From a checkpoint of a small transformer trained on Wikipedia.
Architecture: rotary positions, biases on query, key and value.
Each number is 500 + 50 x the weight over the matrix's rms, rounded and kept within 0 to 999. Layers, rows and columns count from 0. Numbers have three digits each.

# up: layer 3 MLP up, 320x160, rms 0.072, rows 35-48, columns 0-159
# down: layer 3 MLP down (transposed), 320x160, rms 0.0682, rows 35-47, columns 0-159
# gate: layer 3 MLP gate, 320x160, rms 0.07, rows 36-48, columns 0-159
up35:480459507472510499508477505549582533532400487367538434478548475457386523466453524515435534558525420472609481612463454512466571446449551420444422545530471411447557519457564436553558519501471566570529576389500378484482459609561404510479542511551464570526552447393411491572497417509492466464508437478401514560545492530508566595658532497543546628509460508601524446460498554443546467493390488518520520444528460506443472459521456530419521445531565433482563548570512512469517501563508540
down35:479449488534466572512437601447589528542495467586521395493501531442449408543538485479534521574500473419449496533384499576500491441432539529454527596409539474406426574598556552586532508493385422511492479539553523378473487543499464417423500421441473502406447557483518485466488523450525503552571552502523571423419539528513572455487520493487450439544461462527427607608508533507518628402581493562540484533430470499541474527534491609380523478512404454490559525421563536502505474525424467
gate36:507428512486489516433430519511560437540473430522552537538495425421606456472540546472448447482517524549519505449466506588553547494501506570537497485544582461439511508374480506490519438523428495430370464487488517550387494495353434509541494433536510550439492564527522448437457539493422603515508545531486486472523465451425501512521460502484454517455494489571508445453494491507510512496460457492473493421515510485481523447551591509489577538464465574417386433403527539576511433432445470
up36:412592507509526422551429475503487479468496479525461422446457578524515591546452454494540587491545503559466507437420387506424463468536510492512480469493519525487565412553519523486497562449564472438562408577519606506462490588594588605536497478451472415527565530507545558576507484542552504569489553541485571571619463514452600505533490479468491509508518508421447485552506506515505525567540511476531516534624575412356499482505538428554500474411581485554562527564481439467519514395523554
down36:466481525580498516548479537528509433579547503554505490465499481614439417514433621575528478451437493512536488602547520536585483603549505579562438474461565490548596467546548436511558536508433531388478496499454392500473529506457504479586473483607554553485418474576466514554527561414572457462511534474481490459454444427462500477449381456403551502451497583514470570514534476531646505556470455509532467440463472496416493483550489548522500555476481424485570539536559426576543498508498491
gate37:486545524578541491539477433613582456571526468525477537370533503447460535559484558483575423527429487501435575490522474457509579569505476501454512488446493426540446610497518488458435444495550550513435503495510614541434527406509453551498516504461566589479490457503499526541478443502396532562523488416576423518513410479556471445559521529430533505471492588555514571421421440449466520504438497492506402460515498438521534539448505581559513457496493529560520405464542564552572539503486476
up37:428387450504520572469549438594507452572592498431490587506499498501502604434551507448516491471562451490488484524522503527584528500506556456448440429537472485541547468510534492580540451460382597476461498461529493584438544531580522456443593485512520488489426562503413471430453460527522485512454478524494408509521448504505439481552568539550501344473501568496451529430582503471449523531554472478478536505558567542491529526516549537551420459578479449472476457468504492486509403471555459
down37:543431487576510462520599473468552618562485420509495511455483456458463528469550437497515536506526588481564519586449476493473487564483462514479511594500442441487500509388528517580609434509490577508555473496431428490495444588503492488486464487500408532639572593531539495544581562512559463472535377539495486473555471512482515537464509487518530500571456473431571409491549528609488409521478499565540554468623510564520515535538516453468520484493527548489456540450613377504584480430567426
gate38:440542568506608539516545465475467481502597502522471490460477561387465499515422443543407464518548500441497599489554449449544499490513496521562457453537471493470532567519464435467507439552574521528491517542473495441512449512410556508497429434519476448485499540663491454504483588430439445390431460448512579469435528529604522450551423503496490454461439475484508429376447601467491473520516563481490432517446473528433472527548508493469496405507513463515527460509473431524517510478556481
up38:485632480508519421553514463519534481560479471424538551528468465496477461515533392474533549482491549504522563565449513487507469565498463488597540513474505478501434511532497516472450567446531422540530456459522484521470504599476468479536481530519569595450504465445531469535491438536631527417528420543610484538558463501441494610411483552515502565534422483485509512537544524533575436466440604523502462464556515501507506523482501434454515448577608501529531523497501503500530496518564475
down38:487448490562550488555362493501476511486527415568454503481475563560546486514520508523555537535454519587493538459514533563512527432373471534412600532525533433539553499548425511539599551448399551520525421570492556487456450475496543543488506564579533476527484543461424503507490578454535508476466450476547510532522488480550553482499544424424505478501485480549445435531416505480507461463565519567448606460450536528485447441499573562527508507457548537497465445490530441559455578511467569
gate39:473498504436499536489493566460421509460572493491497452501476599573505509560567542465522561455606445491522463546562492356534399498406548480561535504419529504472533533486468537557528487536573555538438526504512485461514523542443568515473543501517437508534568551475576493454527471579477405605591526585443495550515448539532535474438413469461505470526451543479518470442469481593591520555485458519480496479458534489495520449484438502466483508526544518488544444495431459506412550549520544
up39:439432493458490471536469532499510508568522550442453514468505490509479556475502499509487503466474555499525529456566509458552562553484513500507553453495606435566412571450430488422603480422527564466537446483473487494493499554535560531476519469512458456463535573506488483495411451495479537462553442477569422513464486575498516562542401483614591467477509500478547508515466522511616530597574431488458460445525487465492540504467499542459527568532508556590474544435483528450548528558471529
down39:487532475505542460573441529495554560475436408528525445561529462406489518546489547556504489465491429445422506534444533546504489446527429561461460539535420422493573542497494460477509559508393500418461559520546509526519493539480458550561513551434591419544468466538433512537574478454473530454498519512562485507403534389482500505422516527518492527528502486510465498532453472472483448490477527474482530519534371506516454472475583445552534588538423428462585467492544515505498453500459478
gate40:501553488514515507460552544507555505475540351541418591507512478469473467482463522555548469410512538590493510515516481534411504606547461538563475521466444529525507495404561530508491416462488460501535442546490502541435526487567467495488535405541490559444533525488482487423498432435603448480498525449434570518430443584507562539498500474445533457534524515513500539493400534511488574494531520485466558502486465512511464495527507459464453433540590440496489512406468438538523507510491532
up40:591546482511499454445517470508527485540406511453555546487462523565549427551550499494478414442519535506529509464402591445491433526446480570450512495497457554473514510471461581435570574567499543484473527499473516544522535562520573461499455477518519523511515507504500475622444570507502491541538495558564573481489520450450577466458530470505448503514552491499532459513558483439585501516448542398514577471482585485425478553544440469491618562456563531568441483472542516469506476449473531
down40:486529513437503553487561553510507530520401516509420386524462498501422525451467504520576472547532418554483500575546623619463516401476489511554547500511425490501528616477465427468452497479445474450401541511551521467535564555523536532499450524457631529505490471573510420446522470490432537577540514469483483426459500582542447538537436491515509540448458486566466531522566537524591565505443444476436497466515471418543558539548508420447491447494469441467526496463513549462570529522475483
gate41:503448532447452512479510378403517433516497425427582494562498495511472503479566542555470478556501541490491405560596320418501480534576491546492485533466373536570520515503470507534481443427435422539481617482457485547451489547544611501480468497507546459429518458520560524501460633539568550541440542528468495522539468460506505523530478460515495500465452473503541514533460485502394479407465582607565598553482444477496453420536460444496510507534573565531508488494475450469419460622420442
up41:527525498490462509515488443521561559502527598533451484549545543461515459509541400518502560501456522603508471533556444452507525421418376473498494501601531507533610465373622551468566425542532512599426447624564568499440457502496438547509435463564513559517519473482520553482538524491569468514492535560493455476515518463443469417421451413527515509460445537516506361456488458547522456459460546429505512521535576559469525430448374515512546483489520544556510437439482500536548517493587495
down41:588478406440484519561607499619470495461505559589429452475448467400465602514544517500499481508535514461525548560579516522405563472454490495525509515418563441423531520496472489595471548530537449508539483493499492525578593524568527467558404496390527497580431490579512492506456425541504555574499488489484571450477466434494478499600469483496465479537559500569469536435529436480476529536529531456388537482523554445497445516391586474596500560479497480619463485463409522513620587472472579
gate42:573459502452625486410539491415404541460482472514478573453435506480465433476464535432481482456490524437573589480448498415496541607507531499469635417532415459487445472529481418518531504411603456459494478507500596526506564469519535592551522437556434570463546473553470492508524401553524505501428482476499531512536535561531451415542516481466564506484511441466574556504382470524533536478511467449538506506522542532616476448486486366370482593486501557524476450519544455502548428470542565
up42:465613406546543505540579449536478455548462412417478445522499430515474529384433509449474474463397503511532476463522493671465468379533558514494521489395469551512563440567499474454570585511473485472439483538574580478446509550485434469517471558592408556582565528484495451437531454471527553416574459546452501386387554415524464500473455537475508460462545501438423523456460533537433515464541556509472565579477444487507522518540369515457549516559541566537567600488534534511518456554485449
down42:560409580545474416481493465440483506591546520571538437446385498517451450546609436337485593533480513547564449496539479498584486513399444534403457503435530470522535576488459521504495459438546545476450482447515533462541559459414460651438446469489435500377505514495507606500526511555416485379502428437546549462473491548540511546537469481484427496493522505474525545443539469516579534523509422495583445459477632510505540419527535535492546572574576563493477555493590487401496561528486507
gate43:514507534603426507520574499561449456494438443428505418563484495548534515524383549552536464447541534446460579507423456475432559503463472469493494421503513499459515525488402466551495524425513482476543592478461491483620459530463502460444460527556493538556409436503570557414485533567602533569499495520595495577473490447457491549475444498511472502565442473550572478345488486482520435435511530448446529563486377461540501615519449466480441398386446549432458493529503427443544438502529466
up43:594565463453565444594526539387550463501547544493532531380540418514477526586436465511459529557425486503444568478562399489590482533567473502492501593458434562530436561559603495448531487596575464587612499557490625438465557430508464576596482499501468432473516519454395539544572516502558511475565504569519482501513546496394518421439463511461528446512533536469503475491513602456587506523455517675565470553497539537508511497495460464534528493462478525597443465508571533576454600564532511
down43:439488500562502415572490548546555543397494374433543519542574550594532454466516534550465510423596447542485431524538518561437512492438431571615646462571543414400481523567510584510537577587439462447475509498470494547455484517472512546509491398478551471418582549504483437525534536507599533494530507529512534530436523475456540433491446509445570574444418541479579449469530553484468456495489529602401518547539525541551525497529495480559484501553611545559436512532514526539563440527527644
gate44:417562471417481511510405576514476551502522498492501509599535518464418516564462456528513588458456481511427542514480511526494448568571430449537523514496482460472583458550485500499544424550449446459504577583514455481499494493485521486410433498372492503440531459488596556460548595580474448420583499444616514508521466408544438555553564517535519480406473506600538450461581497509423433516448474523532444424420411520579527506507391502538437493466452540534397449538461482484475527535458625
up44:478528538530510465541558495570508418508507462562512567531503493586463503463515493476488470511516544517575524425539495516509516536389533417536479519483523470485456487497550582551546416545482532500503486470453569480495482434490500487545602555460515487422552557508450527452457433474440580467514424522517461514577525578548525454431508530428458582556519430460496584452381432513511530507467484501467481479490484565484441565436541464504559522451498522608549522452515544561550461494611345
down44:468460471455474517423452513420443468487455577543454469567526478537569496577489517454356473544539426547466404453492405548509477488453515544441407503491484494599537497508469453517515625496430536530512460553578380535542537546452400475463511523586530506484495494432389437431527432514514644419504510529453516570542449508441535507494540513508497534480404612523486569509542458435536458534474527557503474444521517461536486523505478491453387494574572506557435461501517447557439502415526507
gate45:386459522481481514405419541506561441462564415493509453477472493526541518580516510458498466595563547477438544563504438461492470458475487520482522523482476554441472468484464437506435453436541535522450586492488501535533531504453450464525481566472488531454572440412603494473545437458478526423543496500386489533563517450497508475538587516415498524457492552525385496511541464402455440441444458518513523444527513548508496488546527509478541529540571553535475508525423484521378589450414532
up45:526522544477464466472612555629453542574525481525532443485417502527484480516462513451528634506440546482507455533467584465515478543427616536483444496552593398591556451468467397498481534597477448489529545552557531458464495571586456587569531494478404547504606506473450526453510475541495522513543485474608461515460460557406615490534512473495476496473484463462567504584516469545502580413488480446474594531550621513530482525496461500497509477554470487455494494537478471492507476595481530
down45:473531525573450506461569492492557555570516585551464554590457468449443579477511477412452480498505502597538505517575461500510507486482526452516484451506509557452471510537473512538548507503494509519463419529409529507542442554441487566530550439485441583440444496605515491410447505533463492523507436528390439426497463556465540509462498551500506488610487522562562476546436527545470383570426495465496612540428513426524478532579541513513567407534513465542587591497500514528507646475505437
gate46:421498491504518499458458428432383573562577485450395495509500572521517496390485423558480489502442440453604604568540497547578524501471553393514528538510455464584476550394470456441516515462426521565487483517558437500483514435410556543469470454472546463506514499613471414593504495466471607474503578480452467551471628555527405556478496406534447531507576436526533483449486470517491423400434475622551517463436439489599511500459409405474608505526514488556489542554475466487600506467490529
up46:368466452529458523433503477520405507620403544556492438551473488419611521461396503630467479494478505527511583586555539535549604543496540478548533555506436495458517530491508520549467432439416624546455586455524556483464475473525466532514525494416519520492502502601473378455435453446471500482475495528561465484446552446487475484509386529466554480520494553494596463536487543554511510453462515515547574456387478549500428547509383477471399561488506490548381504588554590430517510460572428
down46:423457493507498437519482523525434595523476499424475507482568470442548498466423501572439386469611432484434511622440520485500408410471473535507448521562470402383506413446575548479487513493453471508516584429578555433483439531384509496492473468505502524523455602523495555556523475598512460509502497466532461526481579486437527587489457463506507365542458549529460518566492550446489485393524511393450426479595589460451537516489438534414474406457487546494452450518613551543496492550456507
gate47:478436492423518496473566442549471538406564439523494493546498564405500478522470548477487505509506482435402484463507519531492457436494594482516453487526556465541583598491460518588425533473518490449519506599476546453452548448545502455465485548451579571473459460582490453450427447438492433488541536502429550524509434531490526531483441516481492518442419490504544558458418427528401479505304482447526574511482547488451438464445558492489509524469476463474410484491526573409429527429540483
up47:507460438542490505378562478544577461493547562552515519456472535525481549521579508439532474573434463494598435495492487514574458479449479539466560505513509547548475525403484525488432470582469529473493508510437568511472511505522556562499440499647473516498537410517530499478595531527587525499531517574514442568493454488488580525516439463395513509463540595497542475492460523439481549564483452533551528486503476523485509413518454517460483605499574569503547586484515485473398478553472505
down47:500437479508429463540436502474434463527522526463403438446565558412510480504539497498477557466517491535398486423561527430472493457471557552478485559533421448518574478515498508551539504505551583528545412431435570504449494430485503515544510448503478511429539511534415493520452514477446548461491479406327529518525519462483468452573509424406440455548510432497538529552428524545468512361548540626492472492533485443575559455486425461594518528513414430537577573456427489513587515477431528
gate48:503430511493493463560473566512486553430440547446420477436492580493474499537482551546538476517497401494570554474562567437519608478489601562483427503565521527459468507554428484501493408485429467379516445545525455429570561487417442440624451389537496418497535458581533510472454544489514462479601573449483413567513446410489465465508503566477530559532454434463482549426548538437429500592466439482495407497511528476477476525515456494478414485453502464493528522466549592551419516529495468
up48:502510420533510585478427488530570555581528430491403539499574557535427398493455457468563539424490556530518425401541456528453444536523381440562464435549393491493444512499470515459509502568523475458455557520596451502627472562514384537397490481465475509412528477453498453569546474520550568562489510548471441490627599554425491494511516561553428463507451461551508523501462443463547478462404470508640508508452556508489556526504502402520527527469496503520476515524497496562473519450526474